config.toml
d_model = 320
n_kv_head = 10
head_dim = 32
vocab_size = 2048
activation = "gelu"
rope_base = 10000.0
rope_fraction = 0.25
qk_norm = false
attn_scale = 0.177
tie_embeddings = false
init_std_up = 0.0208
weight_decay = 0.27
warmup_steps = 200
decay_fraction = 0.614
dataset = "wikipedia_en"
Each number is 500 + 40 x the weight over its row's rms, rounded and kept within 0 to 999. Layers, rows and columns count from 0. Numbers have three digits each. The size before them is the row's rms in percent of the matrix's.

# layer 3 MLP down (transposed), 1280x320, rms 0.0691, rows 1129-1169, columns 160-239
111:508478452489489504485516517560536609496459474552470454419516446485509480488475489491495467589431454569465510488540491548442570534584442495535573518525539517478471541512525485426428532501517525466454532549461522469493506476496490550527551536
092:533524460465489474605501503445521438435534550507514488508483450486443445438530455575514513439523513514497479508553514483490523544489427521482507506457483494508537547522563446581442470520489531513499460484464489485464510526526467496537508490
091:475539450479433522523581483499519495449446402506500499486494524501441577451476506522508439529435478511565514490539473473536481489494498466482463520513511541460514481572448503525557515427493484501577479536509492437503498544559494523494521524
103:476504505543515511472463514526444524474507438519550506527457548494546455522468511516478463460426456483416486537503524471464548513538455469457517494499396558517488451478522486533415432432458504517473469504460493515431511518524536532530489498
103:484440399575550483453450509510491460515493518602568518527471516535476544502533426459568490527535558500475505455560468489559499492477484501473439416531528558473468465502410446556535517571409513445529501605533492489547497540466500548507502506
097:536468462371562477512494536429526489509556459494483436548471538492504515471490467424549493551513541542438395428480407554474484484471482409508558495495487526413444482491493497492528532463486473486477492474518454548444548501518495542487486479
102:499539456483451454575488464537461492460434500498542485522522440479482536647544440513556483540466537546551504508471438461485553525490577499517457506468502493462521480511539524495481526495543622455556579450492528527507499483540555490501460497
092:552549521535472449443466497437546514446516554564469581495554493524489546495489465486538515516565538453463497548486468543555543483537473511550508454457518496530534391469478510383528577561493521429505469554419491482580555476529555468454553524
106:504553458500494439494557506471525513513498550476525492431496487489480518424428546500461480473541490471481531541522546491480488436554517489555489504441523508481563506495501540524472432513482475423520507528497544489448481495489476484539546584
097:478549502471466489472541487519463482542463510529566543539485522434457579502444539515538586533487451553487486557526553446477497489504571443478504465499479487524522555486525415500484519473511580455449473453535444549491467513476544484499516499
107:517480500535431499578539499462551506539466512553540507454540401546452510553463514474509511508507428492460443467549485520453499534402450473524482412485488564446506526445535490484427522548481522421443508494530528514572458459497554470477584439
094:537418493563470416515531504480505516492516488506505509535479482457417538514470530485493411518500486534507504479491591510437445516449498547473557465424456475524457449515497475461497553520427507514477577567520577507513458483468527569485446473
101:546481522511480550550565511486557523533421531449513483451497478531511566465461479557462491491491452428425497549528564510538480501474602500570514498466445513576436463489490567591466445546505471535553570488524550464462411533535564485520475438
092:388520515489417440545475555501490459500455493500505420513481530550548569498518440575518475532497495520499518556529485495470532524530484434436457510517462549564505517516551485493483473497463487447518514491469477463497432488505509438496457545
102:472558476481472542466493520514507577490533534546471523511505508532511533420527461426455488515409572510543529493488509593482468512427451508535465446508506528504420500579507539510425526456543447507535526595469543516511493531497521517475495510
100:457486445505505495407485431470488526425507474525492536511481438557500476519491537530532475555494443549501435595466511528515442435528491403576475496555532527461469533551520446523467513462496516520496522462448542506494592486562517524430448480
088:410488548568441481489464448544533532502528553550530542604524537542487573506473504513450504537451501564514559531520492498469511510477502506501561526421549413474494420468528495548517561580531491424512506566518479512549503383514494454464501465
100:489501489451470551560487523568524493493449429464487506527557508431562488507470525481434486470533479520540537543552518481526477439514517523482536487439482418508551498454540462499496487499473482481517433515588507451478497553466482477459507481
100:570497419555498510514455508459504503483503508523506454529501556448553449485473488492530482590553563554429572511506494575462483409423416583550496489432489559440448596555511520418475558487465459472464565402457451516544489507543521447500492566
090:545500442450503520512464505412554523489460523549506457566429472400506501524500516538489550513520465545447530563475580502540485460398530478451467546495558553478524492468507497470574496534505490486576533521543475521562476453406490526448517522
104:514543536516503506444526509466551497503424494438487557427501546434536522466493509600444447461460452531552552475516529463517482450546535471514528475502526443499480442494501520506527429509535535544533516476543527538442524503500525536433491484
105:549521569503506497507498465484554484509561512593479495554445517539482442539495473506515470468509477554460477556591493537469572571528459529506564570481481518482527519511505523481510484591594564474544562499455462478487449464553550520502516464
100:518520502498469459499508554500495484524479502555518647485474476464442487494526534539482494568528480521456431524484542462484507516483442497564535481456501489488454466541548487591509520452550505382550562584472523492535561575504527515593567514
091:521480411492501427490509481518519552521479533490534564534477436464571565447467478501463465561476451448485484539487472531472461531523560459496475467515547495489551479440517461435430519458483462526512542537482453515500515514481541500481486518
105:496473449486442547456571520473495472507478586428504436540526567566506498514454427491532493483509486405556444494476512532589465477519554499519487459518512518471563521487488516543560452508483476531499467509510491457492522547538499462465545563
100:526398463541571501465540464491490533406525486558520572479545569526555527476509572521477483506446482463470519500478500514497528549516530503469481489526483455522476495452463534552505491573473496563455490435432508528482495538525501537522474511
103:499456517572501554518506535413541386514498490458538486607516509519532496484506560460504467531521446567513571534453538546460436458551494497513539474587533474470536479484554456523498529455453529482489561435470520548438592475503465455479458531
102:479486506437506515510489504547539424448486421429523513446457495504511526502496440469450509530529480451465529555504480534562519502521408483488431563477465517423552421547459534483497438467542511479488523478480507515486441451458457488538476521
089:473520597435515462470588539502508491524472536480443571440570485540522488495554487495534489430492459559477517553521506575512451506553509481510487528512446478475523555546540460498452506471472524502527471565503529501467486490499474449498496477
102:461522521471455476445457515495492520464545481498480473566546467562527476488552476500483523470573460499462537494548493576512538494445518453526487556513482536490516553458448498433543511531467482574511459552537553469511457453518535411448501485
099:474502500557463492524497463531525490435463486466517572453516539505505452501497482518453494484513465474506485558582544472574409441514515500492484519512437502541481479474527512510475515455450457435592498487478563491581494518582560467511494481
096:487508507524473519458513493483473483510528471554509519553499428531463424596414499504466419476514508428562529487481497468519520480457441502505474527553426540537494535561523519520549487546508573557529502455402571529473450468501484487496547543
090:440502465544475512453518487569545506559500496544463514543536514489420495450524496486513501436427492485502551438414542560499435433453492559528489540479445495470423468509480499562425440541499546434472351426507483508540499457500532540468520502
100:485530485550534448538492424532500495452440459498498528495462461478490537562506504525530516577547490501484453581466469458519525535500485530546538473416464448507430522617507532511525530520572519537502495512537548486515475471454501511521587509
099:455605511491535491495498471505451431476550488502546469501457541480468521516481474441476442501459422508513505481457437481472616485521512452516431445546468533477542513498544556502463534398521546482527527518440504516479428495496504549492533516
096:494467561535518492514486571468495483495537536516450500501453499527509470482505487552494560494512513581449490514492433464534444515411487587517545505533477493473538553484502461546438469499520500496531485500517520496460478519511543582508500599
091:507515529473451516484491478506512568522457481509508551519555516470470504517519580551468511511452420473545491473578486520478451452533543453578565542401573517503507498501543489457498476434431543432498541504561547456489428500556557493543451531
098:532512475486569469538514505528431514489481422475510481486476439443450524519538528543489496492470507475459448489442427442522576505564486501508518430399513507545503452484522445470520447518500521507485473535527503477507503529472503440480508476
099:540559582507488518510525475466486535548532488433473529555552479539497567485513440572565455497427458492540545486458539456475474514441511479474457492510501499503519494486478464499521474549560556455511483495514579496529455517514518536542500475
096:512506513503568521527474425436539430545487523505497514513491513538505450527474457537499429448546524508564469473499581472497506461450501459521471539518507483481561435496494513487553540553470476404558516425512523482521548463534504449425517431
099:478402461505527484441486581507539516478562501470431475486494506508585557514444471503546473429448501574564490428471499507492554475494486539514470565582475470495493569501501558464501425495442573547483537531527545432487440524444389435536527554
# layer 3 MLP up, 1280x320, rms 0.0698, rows 1130-1169, columns 160-239
101:435472477466511519520538498478449450485501481487522447474496554466500474487457459542386443466461523486469538498572530492486580499485540475482449479554498548565516532496520506474464534529513578453460531501494488482568429495506531472556504461
093:484518450455475466492562484482508479534488473426482516449438496534508486480432510540508491536488532502539568470512601471576521550446475456468488529500472494436487524473455527450489472467484502479584416510579524474542521535565540507483493556
099:524515476506450513462529493404556474567472508494499485457504532465461491481474488521515491510442458533558538434550477423488549491568540491568484518426536471542596462474543452517470527493511528524478544560600448486537464522533482482442521546
113:496531509525566503509496466502465521561467413597413490505509496525480509491546498534447547456575523501476562514485456473432519517523516477434448534528423511450486453489526457471553501448439542456517508509612481474478440549479485560443450569
101:507480559551570498499400397494503538495503477507492503490455448407475472512480456518472437554513523475413453461503437478524454533457516487381470512480433496514521487451453469491501465506434510520471465588529517566473539505482522482471597471
102:497482550467471548486493450468452511413532526470503458525570526488425470528445493510540492520464488441446505477506484513567523562492496457432583545462472460478544553539563488464475521532516521476486525486460460542541473504482439460428514465
087:416457466449487495474445418453511506555525469517576454503554529511547504530500484513515491526404446570491467541492479519472486552462530525457485528475432478461536475415584530529418530562489475447519525432444471524495510516477461489536528554
119:477490506505444466470454486445473512471407556444536520466485473488506434536495536455446537554489581444484468466518538462515527459528492412537472534458510543504539465520480472504488488499467429502518521495543494493494470521537478520498489508
098:480518504472505546470520574502521508497545482510482552538500508526430471471556480488588494534518542405435484423463469536512515508490533511461447453438475509463463469473558516475469429491509440534539500432501502528521552422436467488510517435
105:520481530451497441485537448537486502477468538530519517416539420517482535456464528424469520513517483527522510493483547451516551473528481512478437528507428469492494505532512470451509462464518610515523466470449526460444544515507511490455478500
093:521552470502461513523516455564469520570498578431428594472550560497425498462492491515502526458469461505552532540495436462419498529479503525555443420594540481519540491422551511537511527480455537453453527471549506503494464511467573544467513465
106:485485512437526460527470455470533485488448624490440453475496462500487490504489529503547449590507410495419495442540465516435441598441514486552536521526411525467515556463537519463530470536481495471543519478514442463480495530546495397465490477
096:589482487529575516469497429452519440511550476512530540519527433464464506497541468525492425482528534482536441464496506497548514465472526511425442448513574520465516507460515529465498512483439404542446517503560517536485596448508503510542562452
113:592479557501481441499481587470494511486573452551487477511456496590444443437486501494457443508563453533452554497478456540488579553486453516498510517558483467539574523581470458555502508466472504433503528487519513432449550457578448525532532502
103:549568461498461478457530421532536495495507512544505515436545508442447459514480531482515440567495443462482579495545491499481464520509506423572466512538499484567528503530487530485450518491416427500462452520448525478498417406502564453468466554
094:471476482486567514504530504464502490463453498469480489554483531497514534491557473515436502475496481480461498472571543518493497384527457451532497469480470527504500503566453466557442432459513490515497510467528437499478491547511539459578528515
094:509471477454474523466487550457512519524513435531533430528507428496472538437510515487516490522474472457559523489499558515481521469512527530461543518526454462401535508538433502504487490451508497539530527469532470506503528530555520513551466469
095:475505446563541494519561517466519527487585523529497455469508444531442608575511503506514505552482488478479532508496551487522522493505511551469479432485505496501523441508521439586528505501523466492471514537552532454478525485428595480458483509
100:515538522495502477455534511468499568470522453453502473550503547434508559493492533543518559510547537501452472535466436468487472593540493433485475484471588498511547493503434467519525503449518532445515512512528539509503509506535519533450501427
102:505544536549478534493552529496512526644460453589534504503513485456509483439466433566467438467476477463479572478467497506522494496500454539558506465497476576593505553491452528534455428497479492508476439504458568558422552454501484488525532526
104:463514524455484568496522519505473407571420544445395452585503577509530504563471461509548487500499506468529450531459475500473521435557499552499515402531497456511467420504404476419485443525482446519454453505558503523508550471456484530485538498
101:545480528543491492473516532491521456500537529473508479571519481555494538524515444443496437573508477435522497444458543442457439480490477520481533471456507475509469544546483469516541506500490549544523496518473464589532460523479475430501498481
104:545491500507526422534511472479506479541501495510463495459500539414464507462434550520564523535514432439511530511541472464497561440437467587502514535516492554530465524557546539449487522486548504513493457534565509452514527456476504545482482476
104:504556514493464546514452475547435501547550472437554515588458580512536500430521539536465508551430534511511496550467484469471605520520502541452479510515497503542446503506546482500462506471494463412436501488413478488451495451515580482475491505
099:494550392492507558532483518489518516483494524459556505465538474495507511461494551469553490463491493521496505512463505443512449491483459598473445486466496528496487554415515527484493492541477515492505542483521471515512527481460470589534515513
102:573528412477432481487527505500455447524496469449552601452497469565448489482521511528561538504478516524505539524539516460501533542556484470520454526489500501507519458495529536495518496509539440450498476550499481586449532475525407535462426458
099:476530573481523545535497501468555457515520429501507523507517475576526562494494464463436467511488464478479529578472395455513520489490547500494441554515463467547606495557424481507489516408500525574462523478483521468424439497531483522455575538
088:510515483507511483486512506482549475523532529542453503565617521456515481530494531541467490536498510539517495511530524452474494538549478496438511482502474475468550525570510589479583505503498524533501541470475532487507510451529559459469497426
101:500518495467543515504475509543504596495500481457486509502417564490497491573404517429508504461459514522507471519427488443530529525506556499476479487493536484544488524534504488505412536486492505481470491487527503462452504566485552601549435553
101:531521507474507443446513514448568523469492504473491478522504473515529507530520467481529577445464516471480472577507532584535451475490524500473473412467481497525531521522473445459479545544554549475490535500558447469483433463535433473544502553
095:445585508481456461550502538501533501508541471461434520503483470492544449439417447512484526472500525483496421488445445464509491467539551519428493450526491497533449533518412469620453477513545474512452515515510457460502508465488527432523516516
107:465470515516508493452467498532519445426498550554507421499544524517514417548491531513440495496445483506512542532512454447519534568576508479569502470465491503523502560523560434494489473458530481507448523525532489442450519531505516518495511439
096:491509522513475483479539610490500488461503439538481518476495470483558549486475507552549536471440531510529441474503522441480448534554487420427490480561486545532528452457484505491445544433493451474492470499532507530513505510493523474517457561
104:505552493480553529534442493485479450478576491500478498462445486491489504534509567483493569492447482498502516508511485512534481557489548448442525404477479513540486554489522524501471505519556483553547506416494528425450498530525475585506531515
108:496484493429543496502458472492442545481537521526521474548534458514497428558475463473548533449547528468468434433582492538516480508461503550492469424487523448439491487449417481492523540583468576548530595547503513449549482552488554441579495506
100:484439525454511448480456568397458462543493502456496507557487576522483469459469521495514486460490546458451536451413521482499509509487558442520460448531445549485535484437504551528510487470484493474454495510594416519491544537479456494536461467
111:511493572541508546475443493535517523533544432447478475535470497493518444495442555501493474519525489533518542520560506535467454436460525440551522476527452518520494439504456505540501523526445552525555488465506435420482486525581545523502380501
092:417493467527514508598457419494522529491479495507522446506459429553500556523442462458564516479436505461479545442513453520605446515477569460546518519482517489483468567493496528506496430448514506468528541588513494442487444525499516519500425517
099:508490479523557541457570481515531497488511449523461530464553544454490613423528454501515448496452521491599518503447519437457526521570511603513556498510478561507401570501531601507414523551459479446523517469519427419439510515530544542586500506
100:500582531455502520518513558466473540546484474488528463482541574514492442564471510483468470492480505433531560501436509476456491579518579516514542490475480535507455488478485480482484459539475454527453493467445470538476506482503511542470485456